Weights of a small transformer language model: 2760 steps.
Each number is 500 + 40 x the weight over the matrix's rms, rounded and kept within 0 to 999. Layers, rows and columns count from 0. Numbers have three digits each.

# layer 4 MLP gate, 1024x384, rms 0.12, rows 134-227, columns 336-383
512498549547452540472520492491468495454538500548460525426463489512506479531491458454465406498464472477432435422500501523532433523555456463473559
457535470507512472516469478510492558483418503526462511497505469509511477473466490490501513529462441510461520449476535489567471561545495539512485
463536502468467567545532486508514510536502504574525484453459496522553433516468513552582459495450571578460488471552469511509426559553490474549508
412418546579520494502501504450472496498490525413423447526477500526545510494505479490506463451551537508536426517471513517519519494517459486502503
510449530452522547498439480513518474469487388397498482514568528477469484501529480424528493503492536516517492515524496454490498530506583526501585
520498429440393532504492488482494476565427523517575533524468535584509530477488538553547586527497533508506505548541523530457515469547480552525481
501515493498514477447479493459574431487444442586560533482506498478594482416531503503522581444567480480490386421506561459478509471478496545529453
542455470605547499537495509491520437470482475543452427494533540440526587479602436521536542449490481569661484481496534545496456457474577528545506
562430432506591440493467556432509488522449459459494529476558479549526508472448504520492523520562550525530465437527513571557529460506509561537568
494548514569498500492423534634549484501514540520445499541519493495520490533534486539540445500502549513430549499500545569508557443442545529521453
477499442558478540511491498487445502508505488436537410511476499491531463410485620460488546517490456540444447442508537553387479534418538544397486
430504558490434453468545435516458507453532498537467583571487493477526518509510504467486474540558536595574489507560512473473489503531498454500534
523533517470503491549441480498479498500497463453474445546485453504516578444451482483508480487495542489466436494449463481484380523550471509470524
486499507533454505492489484579524478453507495463511467498545516525475497628433549489468527503429540497491475530514517508535556449482464560509527
476525494555508566465481466500520475530477519503483482474467461507457475573521538487436475491415503470519514519471544514552502474512453539474510
440473533513474537462536498478506487478500461496500487458528487560501524524497511461509479478488419545480498535535497531587433557413537509432498
534454469492439497500511504522599516485480496504506475445473515443457579484473567476439473419493464501572464493506484473461472480506551500551455
437474575470555493471483478542499407502507478550449544503464479542504573538450552495576506495441503606519484468567395411517515464511523516495513
501483481508523492542537536537486509472478452539499529548545398483456573527480543451554446468516486521537479518518487548487463560500483452504497
535495540489478473470536547469495516416480574582482596557539457577541584513468504490521511507543502500500432591381478467461517541519483472530518
464504454491518482540469492584459570414471526486519468482476511583457516453477500462531546509511471522520489480514560488480508543527432523504440
524569471494535521505466509488467509604467520509527517456527461494495443459448476517489467473522518477462516512511557516472462521493511496458494
480488494484439460556518456490472552497426507486478507522538416528499508485466546451481452618537522489517393569528528501508525523562528533467507
467500505537588493515534464493441488495506430505465526488415470422438495556440435510495511463421506428498507512541457529444507505535484491534488
496507506498523518532459515540529543457549542522550482525529452511493510513498567516477515485435495488559457482532465522477528515538467447516498
529455531487520444453484469463495517526506514541465449472483459465479484539536498448578484558532525447491479495477448491462485530491488533481496
583461509479544532535417460468458481530527453529574431427501418457527505507470526419466485489464518527449499541476507421442555463489478473495502
442503543517515475484488451501548527490526520487481501443531552480480466521560524537460492524510574427506542520513433512530548521484550464471487
522495550506491474569511472514528550567532514598529481477443491497467459521559524475562480460561492514529533560488481508494507511610520484539445
441525415527462503455504499507502447498514427555489468520508549521519438476539562440479545513497536456432524460466532520513451517485500579594530
530510511457562577506421444528452483501540481457471417530512488509486561506520498517480472587546532502528390463548545544495544442500470490521438
525505436445497468473491515507509476386491519441509512528518420463455571494507588422461485556605504478483489527512508523446504454468511417437522
425553445518497519560514451509510470508465506516506487517499494488529457536446513494503483458511513534515416508485516522411503500469458515426503
502496466491451467561522559457502511479485458571484531421494449514490379529457462539435462438506556585518509567507475473503508520536537501517516
556484514484497531528471503547448470481474458498403466476554480425470417463461461522445527537527516488514518481540520486496490528474486551443589
526511512537467534520490490459473515523526481554495507489536547521594527554577500492517468436476500566542572427479507487509558450550459458489467
445529467477447468496543501504515510477529554441476418477488498550443472492447574545486502475549510462470569443425540564558581479522508470538476
484497541583595505552474474474456506555376457519521540484523537498476456494518478475512506477482472475462592498434485479555486559522465480502499
477493545513482507523512494506509406464443487474451544499454434566529562474519475501545567643524497518461515509432461486556535508469480426427486
474511411509472462564515528517525429479550540442532477492558454494499432527532472494496424493451518540561477514542530482538620543542508471470532
490483517499505504503589407484574462467528542564465528512529545543460506514446479473531461472524514594468458582463485535541522535499514477522446
550512530476468485525498522465488486465522599457516502510507542535490565535487489456444482542518505554563458455468416485388472485480485522486476
530534614489480454492472576495459522454402484472529653478587576552489492414499479522474482432491522469518510511496489485497366498467524459453544
526562512552568529473480515469491478510488531421429530482470491499476443535470495408437552493555509519549452508385482496452522446529449424440475
529522522500495567483512463517534529440418500495525574485481525532464490497549476492505518444474599543517604510496437470540449489534532496520525
480459479540518493499484538612496464492492505523565517490531550485434494532420512557547545502553542512490548486477465598533489557447452509493474
559486507457536486466482445565554433448470478416538557569477501529458456542550451427460562497516520468451435466495480466516492472502458542542441
510516551492464540486446510452458483438532464520419516541514497501485521568530402490509467480497534537531483506523503520553430516539589564502517
523537490504503425480479478534553478531542551541527511474513488490444550443502464473583446552550465514538509493538467501416573439511539551440529
470462465509599517459475455463463468451583582545577510530465497540480564457612546572517503444515449508473584459449430569435492540516520466548493
443559438536502480505429582484490495460473519478512478531518513547551492584498561497527455513514495469500467552508505466448468504514438466441487
483437400538474581550484551511479524559435526422541455462479429482515438478494443540509508460494477461555495555515409524482542506511477516582548
542454505487467449460498465462476528461457441474439464502507402498459434452554525487485473445523502498517537459540510497481428505520448505462492
566551522532459450484435430439422504458479582537478474451426491477521445501438455540450497403457569492554458508490520524511510533417463468485515
567531461497444518497455517492510530564486417519473549488488441544595494534532587455494500468500563461423488521516522423486430484476544436552563
420526418461517470557495471466499498515468493505454555443481469562461437431409451476395451498534508524514513504471394506527553488510453497413461
501507497544472527542473501531466431475549491445483534491547467556470533524523560537515493527532504494529526489455520446557473465519485497479470
498528520577467471540481470501518524439545423523483481504499520562530539544538505509497561519552487439420555461530505494505518501513424501444505
537450533529447503513481447488444494502505433512562432471460403526453514510449527478434537461497432478483492487474549459485561436451480548481478
415405467515499530371555497457469528486477465577549555533478493475492462437489454525534552543485516548533544504452491536526490555532543499416468
498522495474558452483453506500504462524528490488498544505568512450512499588492544454475532596497485475563527510466465568530540416529448535490520
502451471571494516574517486539542492477491503460445475470495530533548483433497555524543540544518564559545502477481531536549482480489527511508424
482414519589450497543476507474479504514560398429446490473505529457511526497592447511493489570510501546452454523546519539464486483464481538505502
530491536537534500537501483481525415497482562497512499515469466592569544494606519508542429596521554503515450517542491543437565480446506517455498
551476483535463493462534481496520448501488539557569422513485513556485503445508472521567455477534428517470550448522405532530530554442441533475455
454469508494528517480507492474494425624550485466461492564494431478503501531471439419501493488511521490543529501483522428541469482532452501530502
509492470459537553508437464522496557531538485504508565528505511569472496582541531519491431516525469515523451501484489471501476543432495477492523
488564550490423477462543563565482425495439504438553467429486460461454608515510489583456505529468438554444463527550553532529522491457574458547561
479438510475502619460530528492498468529503542523500551430450441495463433493442528536518542495481492501526524482485507555549529519514451513461494
539462543536482427434526462574456511515529477502500570504512420523537562491488438493533520512566493525412538433480443517506459534463498530519489
452509536469575497473489465452532471509474520489496488468485430523485551529538537459524575459476531608507552512598443419624483510518491533413490
522490510520490504493457408560486517538498543451395472483467517497460579551515480608458501498506598461552447410489503553520517511499483558470526
549504532502485438539511491467483474501542485450419501479544566438569472461496534467553499510550435560531521461507520474473506545475516496428542
522495504544473522527540513468445492509407478517553534454432502515429565451521516504451455518479521575532389482484521584557484476537522511487461
495444506493508456510474464517533504480520496522392510447540524442517485508478573507438528463515474492491489502474559508443508533581542494531489
514450542504565503501511529442526429587512481533527496443545484556473504544519512518481500488557535538436526515472535557471480479513419401520493
500535536537475501505467509525436469512476510561470538476558449493517497523489493501541533518486477498541486536526475481471464500501520468471503
428488500472470494477591477479446473502513485502512523502412527476544477440451488439533502473492543512495519490569546535420559570502432487482436
502520450474489399433519511503487470508473460503535503544471511504460546464473513475481432491528477500513416465483503501473498574530490456443553
535489485547507516485513482483459532543450437546538473500522494480514484440465462479492519522491495397448481485432550492537470541545512563498527
494496488441559566477510495536514463501404550543482511477520469518383437556483531487515493468500488516598503560434517521485504420507501603494498
464489522500561547485471466536490439516547471515453535482475499545506529511520514476505478524519525491482412515428483463474436440487463499551502
527559581489485487506539446464563489443452540500517472442445440465510512529507568470510474523523537504446415512474538501493454518489510453549547
513474518475402439516562409495482477514487475507517429521490493547498510503476493439487420491509436450536466502438472500500524485505512493444470
520454501495488474547434470492495451546511531567478519554496452493585483473543584468578541464535482513490462455519484517525560589502448443436463
458545508547437530529495469490563487501423497498507417540466520545461466494488519448496482523483514497519548493516482459524449527403595526463544
479554533486472503531525532437535456498501424517478370516539499538453476440473512565440531575532471543488552508474571460487456449571418582460539
443526522475476493558499428485465508501496487393434480504515479518474473420498529539541493538545566510537411474531587557472476496497407564533531
477419545541488457486527542491455485501435480466510536514546511605465530474575472466570544490511511523467492488418532515503560502527492431532478
478453470514481452460548500533480496532531511574499524515467457474526537500430519503508491514498481503537506515500439481482481562446508540475485
514465507478451457558537391553564492527499549525554470575506484516506458481468546524579585565405477532509524479512516516450606473539540553445551
512425487547454453480437473493512523439560524472527475482480496481464409502501433478512452488506501512558472521459496516460489571517415538492473
489521557503534484498442541498445469528495536465522487494542453502540470497496520496500480519496516486581578438512474464506528517544488519345511
532521539493544455494535567495481554465467489464493517443556495525523557524542562555589557484513464563533548489472472515495509485501484480479461
# layer 4 MLP up, 1024x384, rms 0.125, rows 134-227, columns 336-383
505471550466510492516500496523521426500503505533536506449488504480522547486532499479524483444469540519456478505519603394507526565505449542512475
499560533471544523428509515558463469491584506480529588501556526481465505498522496545523502503449512537520578498497466512492461474561579554497522
513513421458502527490496562456497501529414480466558459538405519440558439468534554510492565556467489454513488503525585499459511504500505510623488
434460443496519498522531530496485562495482546451501448498505534468500513549485505496503465493517509578483495500543457473526418582527466466494473
466564519542532560512432459524500526540517574518500525506491540517448506508451557539505478488505482481526504497424503468440496540521486522459471
483482484483391517521508450428550434526454528512500513542407516538522507501433543511573586430491557528598507492616386567479454551484500441554511
493462473455504516455506496470528587512492460493526551546484529514514482443507450494485553482513492459491453465486500489487498589496520523442481
536562472539437483493536496481445504512524487577530492538538503618580463458482520454481476529494538432483404536475568497475488489461509457516495
515488463472512565481497471485550520509460508434455458435442517484482552583497500504506471447464442529498514459544540516431455532505556499525524
462456423537386513535484464455534467458511473503519479492549490454566495492467568462523505434603501517508545459491489513504463501509483501459560
487525520527501491565453459417526559619559560482405486476517507454472467561496469512453526435589432487429533490490493484501540483535527566468526
453527497452493555437489490489489490513536514514521501560495541476516573489525478544487409467421504570512433464522467472493515481552585491471492
480509447491465504552557484543482546506502503476466578431529434473456503493551600513474487492592503417518445516489516533496460511568540529484525
557508575486513496545478482529546439500484483519510534501570526447475522486500474566592553493499520551537532495481461422493491492475514488497522
535510452507576500491457491487482504504530521502486431450480486475478510477560462478502425528509488464487468521482529472471460584561578527507500
443494522494540519479503490498515503468547506494538522482532466446465434505480515554455437506484470478440469487487438537560516479475541512502572
548506461546482524605465462498463518544544478449512478527414514457474494493506560484363565511405442459509471469490508523523464492567482469485467
443500514458469397499549543499510460550431480458504516543502520499504493485521497443395535564518587546472467567476483421523502458538514501452495
561476521551540507522611500488493530512520483541488474576475466530559518445515537452440462461564502512541474537473464555477475539481448413539519
469459554557503535588461585454498502448524476509530471490562466562538484422592478475541468473514565513494459543451467502465499473490393522538529
530492510499542449485511469525489547549481554478516521573493511535533452530477426486529583483515483547467576534471484538478507511484509536460526
479507523523413521613548475517451538508508508517555507463539466546453518578528517443549450511500424513525511458492411482494483492538611471562493
526524422469589507429435520431501582474578536470545434385464554507490460535491447558493540441605552479551483571528509476456572559394523564481549
518556539456544471487515589486481458565519538500526498558539537533532529470496475464493550456562451503465513534457461481506461513550502504501517
507483478553557459494513501591538472538470503500518461516533520561517456523487526496473512507461491459481535506584479509511475471533527464454415
510456550473524524581488504575457506469503478548510432472474433472481578456497508488522558520428501434516431514559420460453417465399480521485486
507489519475471512527477434544512433459475474522475477437488470461523507494499607497405484434473509510527467494564514456508498435513443515558473
455533535572557532545493495478482441507446518503515498506547517551522524530494488534557487495540473480567466479499478521460541445471487477520535
540472482492441517525467463529546551549516453524516526475557448478569436459490457436545586554461469517571484522515490478580469524529472507489515
538498500475492481499513467511541459529473462539512462494478523564479534485519498543530530481450488459474517503508430486505518458530504480546508
521456451552545474444479519472475488521443492549428504490482548470491498446516482485542495594485462571449560417507538540483442478472532512423483
546564633566436476520605571580510508568435571487470441498562432535469484511480462510524552417532512519511528498493522462474498549492507520529520
420458550528504477455503439528496529495493446496417531532516558453539473503511503500498601543551449557479472423466458506523479486511503499526482
537529451559575498473407488469516507500463481501485524477413372467555498511547515572500462459530454486518513525526470504483459534528526466519462
556456472455470583481498530444506516447502448480441464500498556485504523524552506503453471461527507511545471448460416533536506460553537544489436
561545464562471525522459519545521493510494502632482493543478511441613514509525475544544449526503484534516547477467581497504497482552423504531456
528511469521524478479527478541502493456515525524490544461538474385477480542514459504554564463514534496468527493509509517498501510465486463494440
542488486427546477440561455501511485450451501495585517512544572493546550521424527514521496497451504497445501471448478510488500548523548444474476
531528484539521584487605610509601557457501518516505483530506521486491532524524542473514541503493513579453418547450548481507509489456464573501435
473551533466522511504490477391538467545539532444478498543500556478493608470548511531453453531513479514440506547456594504568515514538466438493507
437446587555555644474402480488582535470539478425512465497486457505562483513523541560506474501536524557495525486495476560515513460532452534464576
462489483493506478522509495508508439487502480495466473470478497501473519467517572483600472562498520533395476559446518525464486413520520514522534
478531494530512535522487510516522549427471479470509474533499510522566464513471514509502512516494476517489455428546537511496450495510485458422530
540454482448439443438475534510495481528494540467489451514477501540534597585523489524541508569577528473557511521551476517504443450454571445479493
504503487460518458564441407509433505556559514499549517497466465486510432425471519525516440479464500492507531514559541543462496516505492491480556
507512519516514471506467382502496511542493530498465466537403474524475535430555496554547552551541528452532656471492524465534547551499462479500539
480498554423545519515492587546430484535512413514572495518545503485454461496494572426461520542496527492515510524417490555501482532441497537463441
449518475476513505476483462566525473506516453497474551452475593470569517600451567511462525485511464460438485505526491509492440460537508464443504
445460552496512470469479469519481455410417524509462469528519493526470435588548504544466477509414536457462483472556489544552469435544524485513471
578483503529621480456439559461424490485503505476513461514430538513413523512578528494549458540475492482521570456541522594558459538537485476513512
425484516435547528556544571516549491529487477428508398439482488459541392532502472507489521479547487477441466573527533542527547484518516489485504
441512496536426589489550593466458499497512518480441456463478567457497562532523499417413420507444538455454553474513511578512479554445506518508505
505459498457460534458458518549487494522489452534478503478467414475476486521492515508482481509468474490522539509489507466484486455517481543448521
484437539558473497443483491498461486519492457505479471524463489496501538485433514509524451577530519453481479458549393637451525478522516516560462
556503480517554468470524543398501512527457474505461555513507484514457544475517482466534537507461533476489465460435451493486523411439484498575571
554454489497503466518484509445458560460510578481522443541553511486507499544524488470550534514511511507410514529462492460491486458513565484569593
528472499463455569451447448552501455511533501484454479516478546498498452491519502529489505464469546545482484530528527516564484510499440437496546
499508497464480519518407515499457540482455543531576474539464592493486510471492548462590441546516474503487551459582469470505468481507423488471497
482504594559507520559573442437558509498439503473468425520468539486548399470546472528431511492439539456523376529460491513514507553520520504554557
478521531458507444501509490536516499521550540480406484500547603499541581505490433514505476569465508515559475453454475507513526490494548507487541
468515530438571465512414526493440540469450498547482482467549523469435484477477501484411544522485533511491457520533499470582437409543553426545480
481503556489408580451523479480448473578476497537456497518467487527506421514471549530540607489482515577503556556442512356548499504473488508415508
449497549555474545460525551450452515505501602441515477525471446563499553490522517536500461472560512483467547512523471533560453442552489421585470
431527467498451440477541536513473472487621484489504472488605417412493480519498480470473488547417426515473501487471510555492499503473489472540480
533486532525474503502529524470475504475511424508507502465458521463475483462451541474492490512502475552488491486420517465540524494550494606435579
541544525484529530401494532462512496560498416484483476506447468449561520445465528543553535516518451543476498510533500443517498520486499488455483
503517482485430479444492502469492547531405528463542511498568534539491488532459533616564473556477535485520532512518505541502450511494458509491507
435506576528497491481528543500552464508486490512456500503519529499507535512436504551469561460500458581488532462540524509489505535561581473491435
487499527545547471474483529534534512463507459503609535486555508443499474521516491452478485526498470504485498461533508464527491455526532537538431
483453467555528493476463500522511506501516565567513498516493522401535476464482482525513460541570589481459566499520512431469483537527499543513466
451463484447528532478464549520463596466396446499424464566455517402562498560487455490463461572506574494527531495547451493484536556494515508528501
475465496559470512489530509496489477630455472509495495449475573548456456551525515517557483499502525519506481524457423492535491457469556545485486
515533528528573516506488431515515514527509510504478553512491486520523517498522396477517497539453464490474506541459466449484391480498505471461428
520475491491552509431484484445548525557468418501550456473496518540489558537504529455473542542500493516490482518425477543528513473518505500477470
546498502530480513494508497463544478521566536446557547477481486520607497473466508487556499496503490463482539543455496427480472489450479498500466
463532489446486416459426513535547524447487483465468461534475456524468547487474551466563500553492417521515521514540440439468530520417530520462470
481515550473498468480442522459464543484521440467467473472520469534449453419434463569478443473527528492489496470527484492477486462531558476435475
522510472540510528438532513398437418475499480492522516481460458481526502553425542455517521450524509544531473480438386499465455502537491610522559
502454441557533482467538515477474516552530485516488521411514519491464489523590548549556476478447574471573441558539487487488519493526435507514513
409487511483518484553521515493438540443526502490509495475444447448456500470462458483453458523495507510540443405520436477518489502431466474524516
548485497473514507474405466539467447516476584475445509552471505497546473526483561465500474546542541553493480417448539513482468534512450497485457
528462504506588493470508423484510538510484462474580533501457435536512472489493481501499479484576544556484553501433516513519458610529575503535568
511479477505439530442483488543485494540483513566489512475564475475581461509455497498563462516508491526542466554471568488473535533520466434464549
538468521516435408524508435570450518472529481485558539442405442511516547426479454497495544553493469511482478467483488478497495506513491455499531
494473469507477528513489511458544424532462457575446502547532536465486524492463489532531547481483492452524457513557504460482529516486474518518514
510551527531561445459570431597498485536486478547501591495514575379491483519456406555548489460518465428466451461537511452512463517567592444506481
595528524534530430443465544430566477534498568447509538528500545479574463524478472537456559492506479445478551467507511439476475476513570498464491
482537497456427504597488490504453507471463505552522476467498495456536493409501413529505482503473538508552378502486550448527473526512470520490490
517413412557557405575484532471492517472431470500521459529480462597476468519406525440418491480467476558503503486547498513553496472490527537488486
505541470458518504506453508521459485501522447542486513462481517489493466493501453475513475435491498503462477535521496459498586454538530572442494
541449495460487431458491567516562501509554469538528529506471464455516537532516527466531528548497469488518430480514561479454449491512460537488537
457549495496524503548406558419497542548481507589506527490461455542467487480517486494487542545494530434501501597477554514447425484503499475426378
520514563474547483524520457441594477530476517553521547430558497485460495482557437527491468485495512534439603535515554498454582456478500474462534
406497484427484500571548511542514478484479425503492510517468535505500532482455428442427495494524569488530453515470508498488482480483549549476515
# layer 4 MLP down (transposed), 1024x384, rms 0.118, rows 134-227, columns 336-383
470493461416533562485604486529502506443439574527392551502575476456440506536499491499521461482512538481549499473489461566488499522547453515623489
467464549570560567508523531490480491553603485555521567475553471490495565518511482459506545514496472528512563518513542586528474465543528465585542
501464501535492516523401451544517487501466533479544561490503560483474529462492429521464437539516496442442566564503550533487487475486447513554528
596518517460488506514539524532449540507488507495536476531564511534511448490464497440487502503444460504486516534514525453461503497489538542597471
490463448448493497456527438488476504548576510472535526555452489532543557576486495511485494451454453485463466497462507484501452487471530498502438
393484443516537531434498535532493501474559501484448491542524562379479517502497493501516444442493565567470458446445491527557474558572503474517492
556618501562499485433520506459514543457539478406536495518502497450488455452395466487522547533465458447535578484509440455468502519591544424588554
511465463468483466524509464490488504524490519441510471507503501459479393482364469466507485482525486485473520463456494422533507497509401503448540
562506430519515591456431490487504517506463558513462503482483590495450525561563469611469512450556504518545462470480552557508468527408543512408527
490565466528484429561471562507478475466539537509447489513517574465503485514458515489450457478444557431418516512494532486571475459494488457561520
480473566538504516495519566462470468446501462458471513490475603436531508554503468500504510517490534474517511491540448553449522509541541464427441
415526498455445505503500494555529464461524461481536537449472445458474456505582549470563509506502498411453479499499505500523505518499495535577531
564539533453493449509462477497547476514569473490454536501498508484463508538431532492484527563542534459540497561515445475447492575530521520496532
547507543505461447503465571474515522506462511511386497497526507409493502524542506458459462461511515558466471515503490511501450528582422559436454
498475455523501541507493553529533451475471524504467566468513469546427500474529446517481523485448483449428476540449528438451500496505599480520547
440529538517482411489502388542588453528513506495558565461469451507521482545509535490470553485442436535505507520531434512495441520445442507411490
521495536454496539532525581478515482476573531466485567569466532453520519441518517570457484532496491528434462489488469454518421547471468475465466
462484506524554494491474453447550450472484503542449564466491458518523511433471478456475513457460547518528560524528577487516426395461540507504452
583576446427477477529535515491524397498404438560499421465482487406553504518491522477498489501530471532535537468498462494461497493513490549470493
478555476479534495528503616523543610532466495503553443494497520551490472465416539549445571533543517522499472561476411531537550526491494533454499
488548453463596508478467515488442485531413437466490485536533494515505512539511504466452498470488507477466459535536455464553521470511549493484563
484493508512521547447512516519584532509544490479534510481455540503503495512499519476453479481510478476535513524489524516488532524494516509536494
508475485545424478551466529472488465537540485500549458450471459474539371535535526447491489417508493541542470487497484544422534523521490454547529
507466511581484564473575514529522496495485491492436530497482495538533509474601485487485422433525483555476536573552517457523498414498555527475460
504483510450591524503559517492481579499527502561479478467492569432504514588463539520460445451524502545566554481598484509532505518511562519489497
485583563475490534509499567524529532476526514551514484429436540432474511474494489534475460475503485510482432482450513541481526576521481556582532
506458535582529583475421462618534610455528510512476490509550492473536500558491494492408522420465486614520525497567481547540441500446416456533542
473448494519549493473462492490453484522461507505469492495501545589488487482467496490495446535515519462521555556456431460571508457536530416476486
502499500490540455507520554462429526503446481504433494479526569546497529496470543517430457511563529532546505531496517523489480512494470433443456
588523497464456504440456438525527435549485503486519531531478523487490529466478439567528484479497460518460516496491525493527473521509542486591418
477475524446477552470507500533464441467554545474459501538500420501517547440532472508568427544492541553474545488560471457518544510504493510460524
499508495520485421462540536488452480401490508518474594580521523426439531510495473488502480482507584440467523477455546556431500479477479552483505
542431481503565557530481446536503542539523478491459558466495522516494506493514476467462573470498466538455498510424534508526478500530510559549572
453555447485528551484561522493509545467448516473569536507484440507502537501524514508526513503563511466499493460528463486537525507523485483601491
464443499531488536486475522511565475463509463541516518425512473519455531480497468519554507596473481451493455439466578466527463477432534474533407
571551501506482480513545518463511548493460523498477473412446426481526490472516490498512537500483477586536526526465489560470427549480549535495482
453408538474485535495506538531514569568465474508553448551502487517459480510540433468542510535532502493565510410563447464503531490497489567593556
475532500493491469443512548431480552446497494485520533407481506451451548481579498544420476465458508522473520469517478498456444543488491514539540
462551516475440600538472406456494481455498515444527430544515544529460540531516504481499473548468474525534590525583420582467512584562456433516503
444551476465525453591530501481497482374501529522491499500442525401534399464559486456477500521524461523403463468475591522466473486516498445545538
477448510532486484464472458486512502529438572558523470504476585517502482497494528559452517546502482495527528532590502461544509541511496429484459
545578499602477538505483535566547476435491507548539495463543516499527451506546505591488563550456479477463528461485502519551560491502502526451412
488513518538526525463470494466531448493513492489503494473536450479496497487414556526500495472521512450463504486492457463557566514505480493511488
452435455561453538527474531515470486555498501530466539502515512435480539549488471435502538490442497429485541478533512503448548497588538478524448
409538431484575495539449503490533551439503522507532539519508465476568476508437483505507474574573579448514523500545492449486509508479400476479528
449561529534518541486503553472487490509535488521539533525572472555533568491510454482558506463514561447525540440501495511500544557457428554519462
523475451522558520469491531428463567493508553493475500528397447494541433462492422545470498464507503570497530444510477503577468501490419484502508
390470477527497499491483458519593464564543497499524515475561497581497443496520512536538414540513456511507574503482543560513534556459497487484494
416496431482513541491471492472466470489530470495481513427477456451488580521503532518470536521494454522529454556458519431507531498510465512489418
553518522452507540480463454451466438548417472470500420493444550538575532522511529548547496474457535495510518469514481369488472491478486451609523
504513498524533495520522504483469524464498470485509468492469442495524467434486458493485467467522517503491575483447482484550507516463549471488527
416500428530533457440501508580479529495500440482582555486550444512504539441549516498515524569467462497475403532517389527479432443528516463474466
474510524494478464563532473517508522502519488523526499520492526457535507559526498445452527523552526476501509488593545551498484485452588519543510
497488449534535518526469528510560492491549504553546492470539527439506484449515544504529510443480533473504482429482508558525473494418469449470491
569516554505478417492532489557475484493482484566429513586453461555425484430511451505455497536500465531558563499438540489514506485500512439458528
563475505457522547535506471430533470548467493550475508366514433563511521568478455461497512481421441443547519483530471556456487550411502506495478
469547504406534500516460447514483520533416558398538542475502538491484432496462523533586507446477461411523475536490542437525506479501585494528507
553457533566487498491495478473499478496467457523456538418521465515469434497530497573476501510481565472546496500502561395488578514502417459558497
529564500400508460554537540532526475508529501396498443423462475509496477537529469549532537495490446524570525536474464413511517483442501465526522
497511505531497455450458545567571528481512430575614528523543506543528488496545496454534469549612449503517486469485479493546438474503519567455510
452455538513442430477510543504491503487483545509529512525500510463543530507528540406542556452425502468525472494439474519546495479499422499524472
442475553474517564500457390415509476469507495463451556560465608463509484572548538521534492511519567500467508535479459431521552481592546485588558
513526456560440383417494492453528442562465562486467425502484476490482454559487452495551540483510459505503473554482453507587456474598480566437461
513441473490491501556548485494442557559458526542536550470474479468500530487458533506505535594494530510510488396511529428534412520491463470526594
537425461545475527500461519520476418471466461521533386538528484466473525481505546539558543479560483457584455549523535410571487571483525523506525
532528524488480490507477554568446472510493527551407532498556492470482517535452522521464489495501504526461532465518491500521470519538427484590507
482469510485445463551478536483488471542482529487502547503565465559542501517461497518438485515526480497478482527485517496514529552436450479529524
484510518457506512435475487505485497502487521509430488495569458417526468508471568554468474499524424414466527527513555498604565456521456608647538
459507508464576477484510506521630477416470454542492451512489471473509506516487510539527519543554496522546439448457460468559469483478529489437500
584483513632540515510522523494554499563531506499530423499547498475531410499511452486428508500473491495509569502458450512542515564547511523507499
509550477566510486552495527504526466448473510511462465519532483410493510494526564499547489517494520528457498460537471513462501527515486437410514
452548556467516418495532396573502481493432633510509488509564564505522530575474481530530423492447478436537471473476440493472502487487548488494465
482627483535514515506502541437469482505490439477483510476526506567518422514505557529526487533531498504581480552566500498543534449518437508449466
527404451504541465476562440385496376558445544504470535471512491448607543469464500522456489479490484450504442469465511532419521497587534489484454
543519452496473440445522554533554495508500542456517475530565532547507465492494453512537454511513495509529522479537491584465522478464465508464539
520530534518464481479467526551437504491532485462474457615501507475526470505543471454468463495546492480524526533476482423534402513512584516551458
495424428494486483470491512481520412491499512445426503471522460585469484537452476509566545464525499526484514510525497529465447488513513568489469
455522425422497436512435449517562561508453481372553465553513532491498506582475552521511548520542461507476440506452583487455445524473502472543519
511525533480484450502543426485547502525473504495521480497526513461557466495561499497450450430522458541546541497390516520541556364567492488516469
489524601496536500499489495533475469543496506517505518548501476424496511474505361469621459462416475468560486505512447560483466454447468543473469
498572498558490500540491463569561518471471468457511518560507538427494454462534459519541438528484505483503542480589495550460522499479538540477546
452495501517549555522530530506513513545426476509519503487478553561537532501473473481521519445524557584489573512487455488457537453420513541551538
533563470529581476476468546429596546484470551451550540543496493463474561468562556495528452523471460533553533529544580471531543479553461538538552
514554523517555455550478516486483482513512498534621554533482493517423513465495508518471458527532509454494480515448524516513507566555436503550467
487502516468476571427484545514548520520552532592493523461536444521523413492491486485433486481509484550492493443518437545459494526528544478424545
523516481551551495523538486548473520514528493500489530474509517442508457507476493445478422500457505503394548513501482575513521476506535439527514
526566459513507516506527509449481580490516574502480526547509550454519525546575421483446474498467518509526487479534506543436484524511507452459503
542526567448501488508486528573484534484489597559461422629528561470484558535489493480460491531456461448541587472518524479588542536527521475538505
485465504486432490472521506498440537508429553495529487473559480494513469498469492523517537505547519500531501470487537495502515569416494513585441
586511524452505457519482423499539486486462415502578478545465483543525442497494455467435501469479548430499535455468463525492468431569436485523491
523516522511482459463514506467573508483568446523452482457660492498487419514415497528535423543522569523523508383562487490387482480524497464589497
534500536516487444548463419456491463486479520540453539580511483488543386536549578478479567514493550461504447499547540451527545510400530552570471
493548506462449502486532529492514542479480649420485450471508444491507488510508444533462496513498467491495487522536474495584467454475526475517503
533596533461502516499478478464525480553441524409559478530505482469526462517471520473543484424538491521520490523557413474464498467558542531576516